Weights of a small GPT-style language model, trained from scratch on English Wikipedia: LayerNorm before each block, learned positions.
Each number is 128 + 32 x the weight over the matrix's rms, rounded and kept within 0 to 255. Layers, rows and columns count from 0.

# layer 2 MLP up, 1536x192, rms 0.113, rows 1121-1156, columns 0-95
[[ 87 152 172 170 106  90 204 133 127 151  74  91 152  76 127  68 133  79 144 165 105 129 115 150 121 153 100 142 186  98 151 144  61 118 125 151 171 145 162 133 135 146 172 152 171  84 176 202  70 122  97 113 161  36 137  87 142 137  25 167 188 132  79 139 143 172 161  87  89  76 147 106  92  82  63 132 109 113 151 101 130  97 141 119 120 199 130 160 183 123 125 141 109 114 112 142]
 [120 169 169 161 102 109 117  28 153 106 223 150 181 124 146 143 127  73  73 137 127 178 113 110 119 133 125 134 137 129  96 134  85 221 121  95 104 165 163 110 160 159  97 134 114 123 110 109 111  59  94 156 104 158 110 123 169 107 117 184 124 157  83 109 107  53 140 145 145 118  80 143 148 113 129 133 135 158  89 182  92 132 236  60 136 109 133  63 149  88 138  85 178  13  99  96]
 [146 137 125 149 130  53 104 144 149 141  96 146 137 132 142 122 140 165  85 115 141 101 104 101  90 128 116 106 125 100 198 122  99 127 143 115 102 109 141 159 149 158 105 112 148  70 108 151 192 140  92 142 105 124 191 116 176 182 110 144 160 113 194 121 133 141 164 102 124 108 106 124  49  93 111  98  73 106 103 137 127 142 143  74  85 166 162 162 142 156 109  40 125 180 160 106]
 [ 91 126  88 102 189 146 140 113 125 164 109 148  89 123 137 103 110 141 160  91 133 157 136 128  55 152 157 124  96 113 114 149 170 140  86  94 145  94 148 137  90 139 109 215 157  93 144 130 131 172 135 137 117 118 111 101 118 174 127 138 160 131 108 205 162 137 148 123 158 192 149 175 135  93  82 125 153 123 106 141 111 143  80 149 167 156 112 121  72 104 196 111 143  98 117 124]
 [121 229 122 136  97 166  94  91 144 126 116 139  94 129  77 101 147 104 144 154  85 155 141 120 123 118 173 128 115 177 154 166 113  71 140 174  63 111 149  90 161 160 165 117 139 134 124 122  57 125  84  87 131  82 179 120 112 133 124 143 120 131  80  85 102 104 132  81 152  96  99 186 191 160 175  94 106  98 113  99 145 118  77  96 113 148 195  77 217 186 158 193 168 121 125 184]
 [ 92  99  90  86 171 102 116 121 135  89 154 140 223  94  81  84 133 149 144 116  80 173 109 147 112 159 171 144  77 167 104  64 104 119 134 152 131 160 132 154 151  93 122 112 130 134 118 123 167 106  91 127 105 137 105 131  92  99 151 112 159 113 130 124  91 119 127 150 130 124 176 119 141 129 155 108 141 117 168 106 114 112 119 130 176 185  80 108 109 116 103 135 156 166 151 147]
 [ 63 139 109 120 130  89 124  93 201 101 147  79 138 145 143  86 122 108  98 105  76 130 129  81 187 137 114 103 137 139 106 125 157  80 129 127 188 113 132 159 144 168 151 104 143 109 154 119 119 117 105 131 149 137 178 114 139 168  76 147 117  98 138 142 161  62 161 127 165  96 188 144 121 125 144 131 195 117 111 138 134 156  97 149 150 152  73 115 180 131 102  61 155 145 201 133]
 [153 128 117  95  87 117 125 117  92  96 144 145 134  90 152  80 122 121  97 219 127 108 102 123 126 124 158 138 105 128 128 104 177  93 163  93 102 137 123 126 132  79 168  51 154 165 205 126  88 166  84 107 166 147 157 139 114 137 149 143 155  82 114  77 160 124 112 144 112  67 126  99 115  87  81 185 151  91 142  99 137 105 142 119 132 133  97 121 169 123 124 127  88 138 172 138]
 [124 122 115 131 176 144  72 133 124 121 125 166 130 174 150 139 133 149 167 125 152 164 104 114 132 154 106 114 146 127 140 127 105 114 193 129 184 171  93 148 140 106 137 111 132 112 105 123  56  88 158 146 113 128 131  83  67  88 125 167 106 107  70 114 174 145 154 128 150 155 155 128 172 120  48 106 148 152 171  84 109 125 129 130 167 113 141 139 136  81 145 126 141 188 120 113]
 [117 180 201 121 164 124  96  86  95  72 164  78 175 200 108  83 169  71  43 124 120 193 182  67 119 145 123 171 127 127  98  97 142 146  87 194 158 129  44 191 149 181  81  78 182 103 190 104  60 137 184 139 137 112  75 126 164 131 117 117 189 110 105  86  90  87  78 109 158  51 129 156 148 175  79  82 161 116 117 138 102  87  76 130 159 220 165  97 113 137  58 118 128 158 132  76]
 [145 195  71 115 235 137 145 122  81 152  87 105 201  90 165 102 178 105 176 127 155  37 137 185 144  99 181 148 133 162 142 107 118 167 130  81 120  87 143 183  98  64 110  68 180 135 151 141  91 105 187 146 124  99 129 111  95  78  83 141  82 117  91 101 128 155 106 149 121 108 112  93 145 157 138 148  85 162 135 137 135 207 132 122 128 136  66 193 133 159 143 171 102 181 101 142]
 [ 94 159 157 152  94 137  92 133 130 174 104 106 109  93 111 110 119 104  95 133  98 107 138 129 142 135 126 192 134 139 102  87 163 172 143 103 143 163 134 194 136 120 118 130 104 167 143  96  99 177 162 147 112 100 124 136 136 123 201 129 178  88  88  55 161 175  88  92 153 161 184 147 134  94 157 144 124 139 165 154 110  96  85 170  58  82  83  98  90  98 123 139 179 106 166 121]
 [139 125  93 125 128 126 157 147 170 108 152 133 123 135 129  98  78  99 119 156 101 184 132 104 142  88 128 143 138  99 131 112 183 111 133 173 103 102 121 102 174 100 160 111 150 136 118 143 103 115 138 103 131 158 150  90 145 132 138  93 155  32 105  80 172  93 175 130 100 123 116  75 140 128 160 103 119 136  97 118 148 116 144  89 144 134 124 145 200 127 140 142 135  82 135 109]
 [132 142 125 145 218 122 116 135 110 156 136 112 126 156  87  71 178 183 104 100 174 177 160 128  77 117 136 118 104  96  69 172 104  88 160 169 165 132 203  96  95 149 144 113  98 168 140  99  99 157 112 135 105  88 131 151 110 153 121 190  68 160 151  74 127  97 122 135  91 120 104 139 123 173 161 115 103  87 130 158  97 118  77 116 105 144 120 136 201 106 166  64 171 157 113 135]
 [112 151 191 101 148 143  85 172 148 157 124 149 160 157 126 148 114  67  65 138 123 169 107 154 108 166  87 188 124 111 100 149 170 103 199 103 132 122 103 150  83 219 107 154 142  89  97 116 115 126 111 138 185 202 133 114  99 132 114 123 158 129 111 114 144 207 129  98  96 144 132 108 112 163 111 120 104 119 108 150  96 121 103 148 149 176  93 176 196 144 193 138 112 176 128 105]
 [ 96 119 120 117 119 111  43 155 125 200  84 122 111 119 149 149 172 172 138 177 124 122  89  60  97 122 178  83  73  98  98  90 164 106 145 167  78 119 123 160 167  76 105  90  96 124 117 113 136 145 108  99 166 154 112 106 115 167 144  74 152  82 146 108 154 153 134 150 163 156 115 152 113 147 224 189 133 142  88 120  91 131 118 155 109  16 135 190 205 135 114 156 134  36  70  77]
 [182 125 118 100  80 113 140 104 149 120 124 161 119 120 164 128  97 120 144 121 108 138  69 122 150 105 116 127 162 147 107 101 110 142 128 115 169 166 141 135 180 167 160 142  74 137 150 147 108 125 130  81 117 244  99 121 189 111 123 165 148 108 152 154 126 129 123 154  91 117 157 111 193 104 136 161 128 115  97 131 125 124  83 113  40 122  92 107 109 126  59 136 118 123  92  77]
 [ 54 152 127 128 173 106 124  76 118  68 147 141 134 124  87  79 129 104  58  96 116 142 156 140 179 139 122 120 135 190 155 106 135 155 177 119 188 139 137  75  76 144 103 111 146 107  79 143 131 156 117  51 131 170 183 114 106 167 148 106 205 139 121 153  78 136 129 166 159  80 141 160 158 153 125 108 168 109 113  73 103 112  91  91 159 169  53 132 140 127 135 156 117 146 102 100]
 [114 118 140 149 104 118 105 109 130 128 162 119 127 134 171 134  98 154  87  42  49 109  54 155 137 165 113 113 144  60  83 154  88  80 161  74  96 119 113  93 126 147 134 122 180 147 117 134 112 160 157 124 177 171 115 118 166  99 157 104 171 138 171  37 153  69 118 125 177 121 101  97  99 102 168 156 109 130 137 164 166 104 172  93  74 148 152  92 118 158 114 114  88 101  91 144]
 [124 117  88 157 165 118 121 147  90  97 132 151 111 102 135 124  94 139  94  98 140 133 133 145 153  99 115 146 103 107 193 165  79 127 131  99 191 118  76 123 133 138  41  74 121 105 122 132 162 169 106 166  82 120 166 140 155 126  85 171 130 142 160  73 135 115 137 106 149 148 100 159 168 107 188 100 159 149 147 162 162 133 101  40 158 153 144  84 138 144  65 134 136  49 137 140]
 [192  75 108 142 147 139 150  94 178 140 127  80 110 109 149  98 132  92 177 101 124 135  80 137 111 134 112  87 142 110 114 113 146 149 191 121 171 142 137 141 101 145 135 120 110 180 125 179 100 156 124 164  58 136 139 123 102 148 106 134 110 148 176 170 154 119 148 130  60 134 125  85 143 119 168 139  95 163 183  93 133 111 176 130 179  70 191 115 157 137 157  76 108 122  81 132]
 [153 152 155 106 115 135 163 111  97  71 141 146 134 157 164 103 107  60 172 174 122 175  60  94 173 107 125 134 120 111 103 104 189 149 133 160 103 132 123 167 166 139 103 167 111  82  92 105 106 134  70 110 127 155 145 112 100 150 129 117 138  98 148 157 117 116  94 153 132 146 123 182 169 135 139 179 137 148 114 112 148 114 173 101 148 158 115  58 155 141 194 123  84 174 132 129]
 [145 176 123  80 146 108  96 147 151 110 106 128 135  98 149 137 105 121  93  56 107  76 120 192 148 113 131 189 155 141  71  76 100 111 174 115  99 132  78 142 128 131  74 115  81 145 147 205 110 167  85 143 116 176 192 139 103 117 158  96 142 134 118 111 100  93 121  84 105 162 152 155 147 204 136 135  93 140 102  98 100 108 136  91 168 171 123  72 145 172 177  81  55 127  89 182]
 [121 181  67 173 146  75 127 132 175 145 150 167 143 152  95 114  95 154 147  93 110 108  53  94 112 109 145  97 140 171 133 102 152 149 114 133  96 136 165 123 188  98 109  85 124 158 140 125 141 164 137 151 134 139  77 134 136 152 106 176  92 109 103 140  73 123 117  84 105 108 115 106 172 121  96 102 141 124 187  74 110 149 177 103  71 175  83 105 197 103 155 130 139 108  76  88]
 [135 100 126 148 137  81  98  82 171 119 136 149 107 130 141 142 144  63 151 122  79 154 156  91 149 124 124 139 152 125 138 192 136  86 101 187 129 121 156  97 122 134 127 123 161  51 160  90 212 147 130  78  69 131 110 143 158 136 135 152 109 161 139 173 202 114 150  68  96  76 112  88 118  79 159 161 137 144 114 119  72 165 161 162  70 123 156 160  77 127  93 139 137 101 157 114]
 [142 123 166 132  82  93  57 144 168 133 114 143 114 147 151 162 189 103 150 155 133 210  87 215 137 133  93 117 138 152 161 128 120  92 155 152  79 152 166 108 170 142 117 131  86 104 109 110 133 126 120  80 148 135 133 116 112  89 176 129  65 114 151  81  88 120 121  96 190 138 152 106 134 113 125 162  91 168  83 146  83  88 187 123  78 219 125 108  99 150 126 138 137  94 158 138]
 [167 197 160 154  85 127 138 162  99 107 104 164 135 152 181 194 136 137 156 109 150  87 142  95 131 105 135 109 106 151 127 116 117 148 109  98 125 153  76 153 112 145 107 101 113 135 167 160 223 116  83 172 151 143 175  92 136 155 107 107  85  53 161  98 164 123 149 135 199 112  98  69 102 109 110 158  81 139 123 144 129 128  95 119 122  51  82  74 113 144 120 206 103  99 118 126]
 [130 149  78 162 107 127 105 131 104  98 109  99 157 169 102 132 154 151 160 150 114 124 149 141  69 191 141 154 153 117 146 132 128 167 146 156 170 106 112 118  73 111 152  90 112 183 124 117 130 144 174 125 174 121 132 137 119 129 178  70 125 181 125 130 121 130 148 147  83 136 157 164  81 134  97 123 127 118 121 179 125 129 132 119 116 117 167  92 117 107  81 141 165  74 162 162]
 [116 164 129 131  94 148 113 103 153 153 106 148 197 153 150 152 152 144 124  74 107 108  95 162 136 136  93  78 190 133 104 106 101 110 123 132 105 140 122  99 151 125  71 107 182 121 154 101  72  72 101 127  92 138 104 138 101 121  56 151 128 109 102  96  91 101 104  99 146  86 108 148 130 168 135 183 101 155 158 163 110 122 159  83  89 127 147 162 136 181  77 181 158 130 101 150]
 [163 120 198 102 166 144 115 143 171 147 155 107 136 137 124 154  65 141 147 150 129 165 111  76 115 134 136 102 166 109 103 121 156 107 159 104 147 128 160 118 158 120 116 134 160 151 147 141 140 158 151  77 120 189 149 110 101 100 162 115 126  49 116 123 113 144 105 125 123 173  82 159 128 140 104 182 130 105 150 131 117  70 157 143 108 130 143 161 140  83 131  97 178  97 145 136]
 [118 151 150 110  58 130 157  99 151 131 157  93 102  78 127 100  79 200  79 106  91 141 119 141 133 172 107 105 164 133 124 128 128  93 122 134 106  38 159 129 113 128  95 143 122 180 115 152 126 183 129 123 128 128 154 131 131 179  83 179 132 122 146 114 103 141 111  83 161 168 185 151  75 167 149 159  58 138 110 123 100 110 128 130 105  77 112 171 112 155 166 132 154 155 140 113]
 [170 137 138 172 146 168 189 107  98 121 111 123 174 171  66  82 145 138 120 113  90 120  84 198 145 130 133 147 121 119 176 197 104  96 158 141 147 120 115 108  92  82  84 183  69 155 155  69 110 133 109 142 142 134 155 112 172  91 109 148 201  63 139 135 117 169  75 195 180  85 137  92 167 103 110  62 123 115 127 112  54 143 149 198  91 110  59  85 171 167 131 115 128 110 126  92]
 [152 129  36  96 121 125 131 192 107 130 145  89 162  89 121 118 133 103 104 118  99 121 149 206 130 146 181 167 153 140 117 128 174 106 108  82 109 159 124 144 175 180 166 158 144 157 127 115 138 203 174  64  79 134 120 108 120  57 106  72 139 194 122 125  99  66 122 115 204 128  97 131 151  88 193 155 127 149  86 160 145  90 176 115 160 128 124 199 175 112 149 114  89 148 129 118]
 [148 114 152 154 105 154 111 131 135 160 154 173 131 100 134  85 117 119 111  59 199 163  70 119 150 106 118  74 153 178 159 109 112 115 122 155 218 107 101  95 142 109 117 104 174 130 130 182 199 128 125  99 106 141 131 186 193 110  83 121 116  80 171 109 147 116 141  62  95  99 164 122  82 128 142 201  90 206 142 150 143 127 167 129 117 138 205 153  66 193  57 126 129  81 125 159]
 [153 120 113 197 127 117 140 113  99 135 143 114 136 136 172  82 121 133 145 117  90 147 123 137 159 159 195 111  65  95 125 153 169 119 189 102 129 150 124 135 149 115 106 171  91  91 106  79 114 120 111 134 144 110 156 145 120 151 116 131  88 125 101 139 117 148 187  76 113 113 128 151 132 151 110 161 140 125 120 108 134 128 172 112 153 138 148 148 139 167 120  35 132 148 154 141]
 [149 157 108 116 108  87 128  99 207 129 120  86 128  96 143 140  77  51 177 156  93  98 114  77 148 122 123  84 133 156 139 132 134  80  97 111 145 167 162 124 142 129 146 153 127  78 103 119 129 130  86 134 102 140 153 147 158 198 169 165 107 128 221 100 127 150 126 171  99 103 103  86 127 122 111 152  76 145 127  77  67 130  88 105 117 122  57  96 140 152 150 165 152 120 211 108]]
# layer 2 MLP down (transposed), 1536x192, rms 0.037, rows 1121-1156, columns 0-95
[[ 91 119 200 169 100 117 163 144  78 115  40 120 205 116 118  98 106  79 137 141 166 110 179  59 140 155  87 108 175 115 131 168  76  65 117 172 149  66 151 136 137 133  96 195  98 154 155 141 163  83 165  87 124  80 110 164  69 131  93 107  84 121  70  92 103 169 160  80  88 109 141 138 116 155 178 148 134  82 163 115 159  79 202  99 153 113 150 146 207 112 134 196  10 135  88 195]
 [ 99 145 156 102 173 129 135 120 155 137 156 150  79 114 143  75 147 126  84 140 137 118 136 227 134  62  90 151 189 100 148 112 112 222  94 119 160  80 137 112 178 187 121 144  86 162 119 121 159 118 166 102 135 147 108 155 130  99 171 135 135 196 143 114 163 138  79 144 169 159 134 109 138 138 122 105 182  14 132 147  98 195 155  97  81 103  69 110 123  87 116  97 120 129 100  58]
 [105 144 130 101 102 120 133 123 165 126 121 149  74  84 109 105 126 130 160 125 161 141 129 169 156 136 201 107 102 114 115 102 108 128  73 129 120 128 155  91 111 124 148 195  93  96 103 141 112  80 136 101 150 119 107 143 110 103 165 122 138 156  96 134 124  75 126 160 115 178  90  97 150 112 139  86  95 142 135  91 177 139 145 119 148 142 116 134 140 126  73 135 156 127 147 126]
 [137 189 166  95 127 121  70 116 141 145  85  85 140  94 211 147 139 118  74 137 102 132  89 168 158 182 134 159 149 167 124 112 129 101 137 180 143 167 125 129 127 106  93 141 118 149 154 156 146  99 155 170 121 102 115 100 139  80 152 113  91 139 120 108  88 153  98 151 145 104 121  97 100 127  97  62 159 129  75  82 149  23 147 146 169 113 112 193 126 131  92 162 170 167 109 142]
 [140 175 159 131  96 128  94 118 118 150 147 127 148 132 106 152 154 135 125 142 113 157 132 129  77  93 106 179 162 121 149 146 152  52  97 122 112 180 117 109 110 144 161 124 168 167 146 182 125 144  82 137  67 119 120 130 126 171 137 139 113 130 133 140 125 141 181  56 145 129 149 153 171 154 178  86 154  90 113 145 227  99 128  89  42 108 114 116 107 182 131 199 125 107 104 238]
 [119 136 150 131 113 137 119 122  94 164 121 102 161 146 179  87  76 129 122 107 140 110  93 126 127 142 100 151  62 110 111 114  87 106 103  88 137 136 187  95 128 165 106 125 146  75 112 178 154 100 108 186 158 100 115 121 105  96 134 151 214 122 108 165 123 106 117  92  97 173 146 149 106 106  81 139  95  70 113 149 171 116 172 167 148 162  60 116 133 188 130 114 156 135 135 183]
 [102 136 118 109 118 131  99  99 147 177 160 119 151 151 129  84 153 161 114 124 167 132  92  91 100 147 127 101 170 146 127  82 152  83 138 130 150 142 120 162 146 103 181 135 177  66 107 111 102  94  96 157 124 105 112 110 145 141 143 129  88 116  98 168 155  47 177 132 131  95 197 130  93 112 167 129 163 145 138 155  84 183 139 145 164 109  67 110 144  78  97 100 149 136 113 138]
 [155  88 138  95  73 132  85 137  69 121 140 135 105 114 119  69 174 127 112 101 125  89 131 141 138 113 125 105 100 126 110 119 124 130 112 104 145  96 131 101 160  85 184 165 139 157 140 146 116 184 129 111 139 175 125 144 154 141 167 123 154 167 108 101 121 152  99 144  57 139 131 120 159  96 107 136 147 113 140  80 108 153 127 167 110  75 116 123  37 133 132 137 125 121 149 115]
 [139 136 106 137 168 109  62 145 103 150 103 141  49 183 137 128 132 127 168 166 110 101 128 118 100 122 104 120 144 143 111 148 103 127  78 170 153  93 131 115 157 148 147 148 107 180  91 190  88 141  92 147 192 141 142 102 153 173 124  94 153  89 124  97 135 168 116  82 183 143 104 159 174 132 133  64 126 119 163 143 160 126  68 136 133  95 125 143 111 131  36 192 149 153  78 142]
 [108  55 168 123 155 103 148 113 114 178 255 117 179 126 168  60 102 107  85 119 128 171 198  56 173 163 117  78  92  88 189 125  78 160 109 109 139 104 121 128  62 101 156 177  81  66 140 127 120 164 150 128 185 177  64 136 215 120 193 150 144  66  68  98 126  95 155 152 132 113 142 108 142 187  83 140 111  99 128 138 169 134 150 158 168 131  92 104 153 102 187 122 103 154 182  95]
 [188  54 133 176 130 148  90  92  80 109 101 111 157 117 139  96 126 115 182  91  92  48 172 129 110  92 185 121 132 147  77 169 121 139  64  82  91 151 128 166 111  90 195  97 105 107  94 127 111  97  83 168 153  80 142  92  93 132 108 137 101 116 110 134 130 109 100 195 152  75 120 100 147 193 123 109 166 131 135 204 131  91 146 132 145 101 119 190 121 129 103  93 195  98 134 121]
 [168 120 122 119 117 108 135 124 121 149  97 180 137 115 124 131 101  98 116 107 115 107 129 140 116 107  98 140 150 144 102 132 136 137 127 158 113  75 146 123 138 107 130 121 153  85  99 140 108 125 109  97 102  99  94 141 101 121 119 119  63 143 142 127 117  92 173 129 135  62 155 165 159 133 137 112 164 157 134 167 168 165 134 102 156 121 104 109 118 128 125  98 115 104  61 161]
 [135 134 123 124 130 112 167 110 156 124 159  70 140 155 114 162 156 149 136 137 153 128 153 117 128 147  66 210 147 100 128 164 146 140 125 116 110  91 136 127 151 140 152 120 170 168 108 119 142 142 150 152 140 141 131 138 101 135 179 123 161 103 107 105 108  93 118 163  96 175 160  67 123  73 119  78 113 120 102 167 137 117 128 142 147 160 129 158 135 100  96  97 170 132  67  93]
 [ 95 110 156 144 149 135 140 161 125 135 122 136 154 121  83 119 113 147  51 141 162 192  70 137 141 178 136 147  56 102  87 152 126 132 120 125 111  91 137  90 150 111 142  94  57 148 154 122 185 195  88 158  66 127 130 107 144 151  99 170 104 163 156 152 143 142  96 125 112 135  96 138  78 176 171  74 118  97  99 117 142 107 114 103 130 119 133 140 130 126 172 131 168 138  41 118]
 [142 155 140 105 200  87 111 117 179 161 128  67  43 132 158  75 105 191 185  56 193  87 182 131  91 113 152 111 154 137  95 119 128 221  98  75 132 149  75 109  79 124  71 114 132  86 121  97  89 170 165 112 172 179  82 127 198 150 177  89 119 145 121 159 173 196 105 127  85 189 107  60 126 123 163  97  96 137 136  56 118 163  86 194 134 137 157  94  30 190 141  91  73 167 105  86]
 [135 143 162  83  92 142 154 122 111  77 178 129  81 189 144 107  51 125 180  96 192 148  76  80 114 147 213 148 113 133 149 139  98  93 132 128 142 181 152 177 115 182 147  66  94 113 179 103 134 108  67 161  91 152 133 148  77  96 125 133 154 103  95 191 154 133 121  91  87 137  32 125 108  89  31 180 144 180 110  91 149 252 180 104  65 101 117 191 174  90 106 174 150 122 120  75]
 [119 140 123 175 154  99 162 152  78  80 138  66 166  88 159  65 139 124 125  98 133 102 189 142 117 118 171 207 114 167 147 166  90 144 109 113 108 154 118 148 101 106 161  70  66  83 109 156 105 161 103 130 173 150 181  73  96  63 162 149 109  95 110 176 185 160 109 160 125 201 123 113  65 125 120  99 135  91 159 195  92 143 117 161 166 141 164 143 102 143  98 103 142 133 111 137]
 [115 107 107 152  54 138 150 156 139 156 125 181 108 202  74  88 109 137 124  94 127  62  88  92 137  60 142 165 135 102  69 214 140 127  89  50 110 130  85 145 119  46 118 141 156 194 121  84 133 160 140 158 137 143  85 141 170 122 116 191 109 133 118 104 126  92 118 217 101 150 106  69 175 134 120 123 128 128 165 194 146 129 114 171 153 127 177 122  80 159  88 104 145 143 130 104]
 [150  92  78 106 152 101 120  93 165 175 100  57 112 167 166 142  98 110 106 111 126 135  83  59  98 122 108 187 170 126 120 181 114  93 128  83  91 124  89  38 106  79 187 194 133 138 115 117  99 157 131 131 177  93 133 131 115 112 152 154 193 159 165  94  89 165  85 144 111 133 165 104 122 114  99 133 137 138  79 133 160 131 112 177 119 128 138 105 117 103 119  73 125 165 117 163]
 [103 125 141 183 169 112 140  95 127 106 123 126 171 133 115 131 158  95 149 148 126 141  81  63 100 147 102  99  46 120 114 172  91 135 162  78 100  87  95  94 149 132 129 172 123  79 165 121 123 131 103 165 171 143 104 139  86 121 117 124  77 127  64 127 118 114 171 119 139 131 193 132 152 127 164  83 163  73 129 145 170 163  92 124 166 164 116 147 142 137 142 125 129 134 150 165]
 [144 180 117 144 139 198 134 131 206  84  92 155 110 146 105  96 140 172 149  80  71  94 197 124  99 117 152 113 133  80 109 142  77 179 129 163 143 102 176 119  49  69 154 154 141  98 152 123 147 136 187 113 142 181 117 152 153  84 108 113 131  98 165 131  91 105  73 171 167  76 101 172  73 116  58 125 113 125 123 124 116 139 141 122 208 205 110 129  76 128 129 177 134 148 203 121]
 [165 181 159 126 122 137 167 140  60 141 166 133  90 178 139 123 121 118 165 120 121 120  77  89 136  87  89 172 136 141 154 160 121 125 116 142 125 119 184  93 119 127 142 125  77 103 106 113 122  92  98 123 111 120 173 162 136 126 178 110 101 125 118 128 180 170 154 187  90 153 139 131 109  91 144 135  86 143 105 113 194 109 124 114 173 104 104  91  98 111 178 156 120 147 125  82]
 [ 84 142 116  85 166 167  84  87 145 159 145 122  47 165 132 100 128 162 170 145  96 184 137  91 168 108  81 132 123  65 112 171 139 158 123 136 144 145 168 106 172 128 174 131 109 103 119 131  99 148 128  65  81  76  78 181 183 167 130 173  80 106 162  97  99 128 122 143 159 132 174 175 108  93 175  81 184  96 145 129 157 162 143 125 106 115 147 107 121 124 102 159 134 156 139 127]
 [128 150 138 149 123 128 128 121 124 159 120 162 114 172 140 154  62 170 142 120 154 107 117 115  71 149 124  66 101 129 180 161 120 118  99 163 102 141 146 150 157 108 124 143  65 153 107 123 140 139 125 103 152 166  49 115 146 160 137 157 138 136  78 147 143 180 142 113 120  88 170 135 182 104 178 123 158 132 146 170 158  91 150 130 149 189 161  78 160 141 104 126 128 126  52 121]
 [160 105 150 117 153 118  87 131 154 146  97 160 104 131 126 160 190 101 103 114 143 135  97 116  99  98 109 127 182 102 124 140 124 133  94 213 117 149 129 105  77 152 162 106  79 218 179 113  99 119 132 144  79  84 125 128 110 127 103 157 133 110  82  97 159 130 141 109 103 136 187  63 118 146 143 144 115  69 125 155 160 165 149 198 148  91 170 185  88 100 134 136 114  98 145 136]
 [180 111 120 105 128 117 163 194 139 190 151 149 133 129 171 149 131  58 103 162 134 145  76  86 109 138 159 126 150 117 119 207  88 102 104 142  48 138 181  89 162 191 168  44 135 171  80 136 122 144 166 111  64 146 149  72  91 150 144 123 154 138 157  88  79  73 182 140  82 112 143 178  82  71 134 154  92  88 137 143 153 103 117 104  82 156 163 163 147  79 197 159 137  79 154 119]
 [118 161 124 176 123 157 105 108  54  42  65 150 111 125 146  83 129 115 101  83  88 131  90 153  67 119 169 111 129 147  91 126 122 107 154 169 110 211 139 146 116 149 194 122  88 124 116 112  85 137 124  99  94 178  94  74 127 130 105 100  91 174 195 130 115 137 108 123  39 137 132 161 188 149 210 147 146 124 116  92 143 142 118  59  34 126 108 191 171 153 166 158 107 157  96 140]
 [126 144 158 151 128 121 176 110 163 109 126 134  66 131 131 114 138 113  77 158 130  90 146 151 134  73 162  97 134 128 106 140 149 140 121 127  71 141 145  84 153 134 128  83 165  97 111 131 154 113  50 151  77 147 127 137 120 140 106 118 114  63 156 160 166 120 125  80 117 123 106 160 140 138 141 106 104  99 150  61 155 157 137 142 118 174  96 181 126 111 125 126 135 163 157  97]
 [161 142 141 134 104 171 121 178 117 134 128  83 183 100 122 113 130 161 190 129 123 117 185 146 105 146 153 128  97  94 109  90 112 124  80 103 144 133  62 129 109 132 125 160 120 116 124 125  74 102 122 180 161  91 112 111 122 168 111  67 144 115 135  97 200 153 118 109 135  85 135 182 142 140 171  82 207 106 116 118 114 179 137  88 109 126 161 136 167 117 150 113 149  97 130 102]
 [137 105 160 119 168 143  99 124  73 165 109  80 159 133 147 130  53 197 178 136  99 142 104 114  91 115 144  86 118 145 157 141 157 108 165  69 155 121 135  78  95 154  76 157 143 138 138 130 134 125  80  94  65 157 122 133 117 120 121  91 121  95 168 171 106 142 132 121  91 194  91 146 146  78 138 155  86 120 112 149  88 110 158 166 170 151  69 144  82 149 156 131 130 142 113  81]
 [185 156  93 134 171  42 121 190 161 125  83 119 105 161 101 120 156 109  77 149 113 130 105 118 119 167 161  58 155 106 136 178  75 102 156  86 100  59  84 178 149 157 183 139 125 114 117  87 104  90 140 148 122  98  99 127 131 140  91 169 140 132  35 140 142 174 168  86 158  82 138 145 114 160 169  79 150  95  77 162 116 182 145 162  94 134 102 113 119 127 148 136 194 135 195  96]
 [173 119 163 150 107 115 143 123 202  89 191 145 146 212 140  92 146  81  81 150 147 143  80 125 108 123 143 149  66  90 183 170 115 142  80 142  55  71  96 128 201 102 161 107  52 148  87  69  75 149 172 161 123 155 120 104 171 133 103 169 175 191 135 125  96 155 143 149  96 111 185 113 132  57 107  67 126  82 165  87  84 163 106 118 109  97 132 121 169 110  97 186 157 220 126 122]
 [156 129 190 146 112 136 106 110 143  96 150 119 129 165 117 159 165 112 163 121 130  53  99  99 163 151  63 108  77 135 103 132 171 120 183  96 126 119 131 132 117  61 171 123 118 128 117 155 108 133 139 154 146 143 103 111 153 182 136  89 154  99 116 102 123 103  95 158 106 173 118 115 121  97  97 137 150 140 117 136 153 173 116 123 106 125 172 171 150 125 118  91 209 118 133 170]
 [231 135 160  85 115  92 144  90 168 126 140 205  93 155 108  68 115 152  88 142  25 147 124 144  94 158 175 135 138  86 204 144 118 136  74 173 103  81 161 147 119 130 135 101 121  92 122 173  56  85 209 163  91 143 164 111 177 171  63 168 102  75 172 148 113  97 167  85 130 125 119 159 158 148 135 161 161 189 188 108 214 119 114 193  79  91  63 141  93 128 105 176  93 110 127 165]
 [147 131 120  83 109 125 124 104 113 123 116 145 122 143 124 160 163 120 116 143 138 122 141 129 103  77 158 153 102 140  88 125 115 155 118 129  96 109 132 102 109 161 142 110 155 159 131 146 151 110 134 118 139 117 124 139 131 144 104 134 131 147  82 174 151 163 109 137 113 149 147 145 104 126 183 114 109 125 155 150 190  86  83 154 131 123 118 118 143  89 146 181 151 125 124 133]
 [164 138 142  87  85  88 111 129 131 122 159 147 142 107 144 138 100 114 137 112 153  68 140 120 151 128 146  94 141 131 141 111  94  91  66  92 119  93 162 116 165 129 166 199 107  99  96 104 152 137  98  83 159 119 102 194 152 208 184 125 122 184 118 117 135 154  96 174 112  97 138 130 137 129 143 132  51 105 140 147 115 157 116 110 132 147  93 141  84  89  72 116 119  97 180 111]]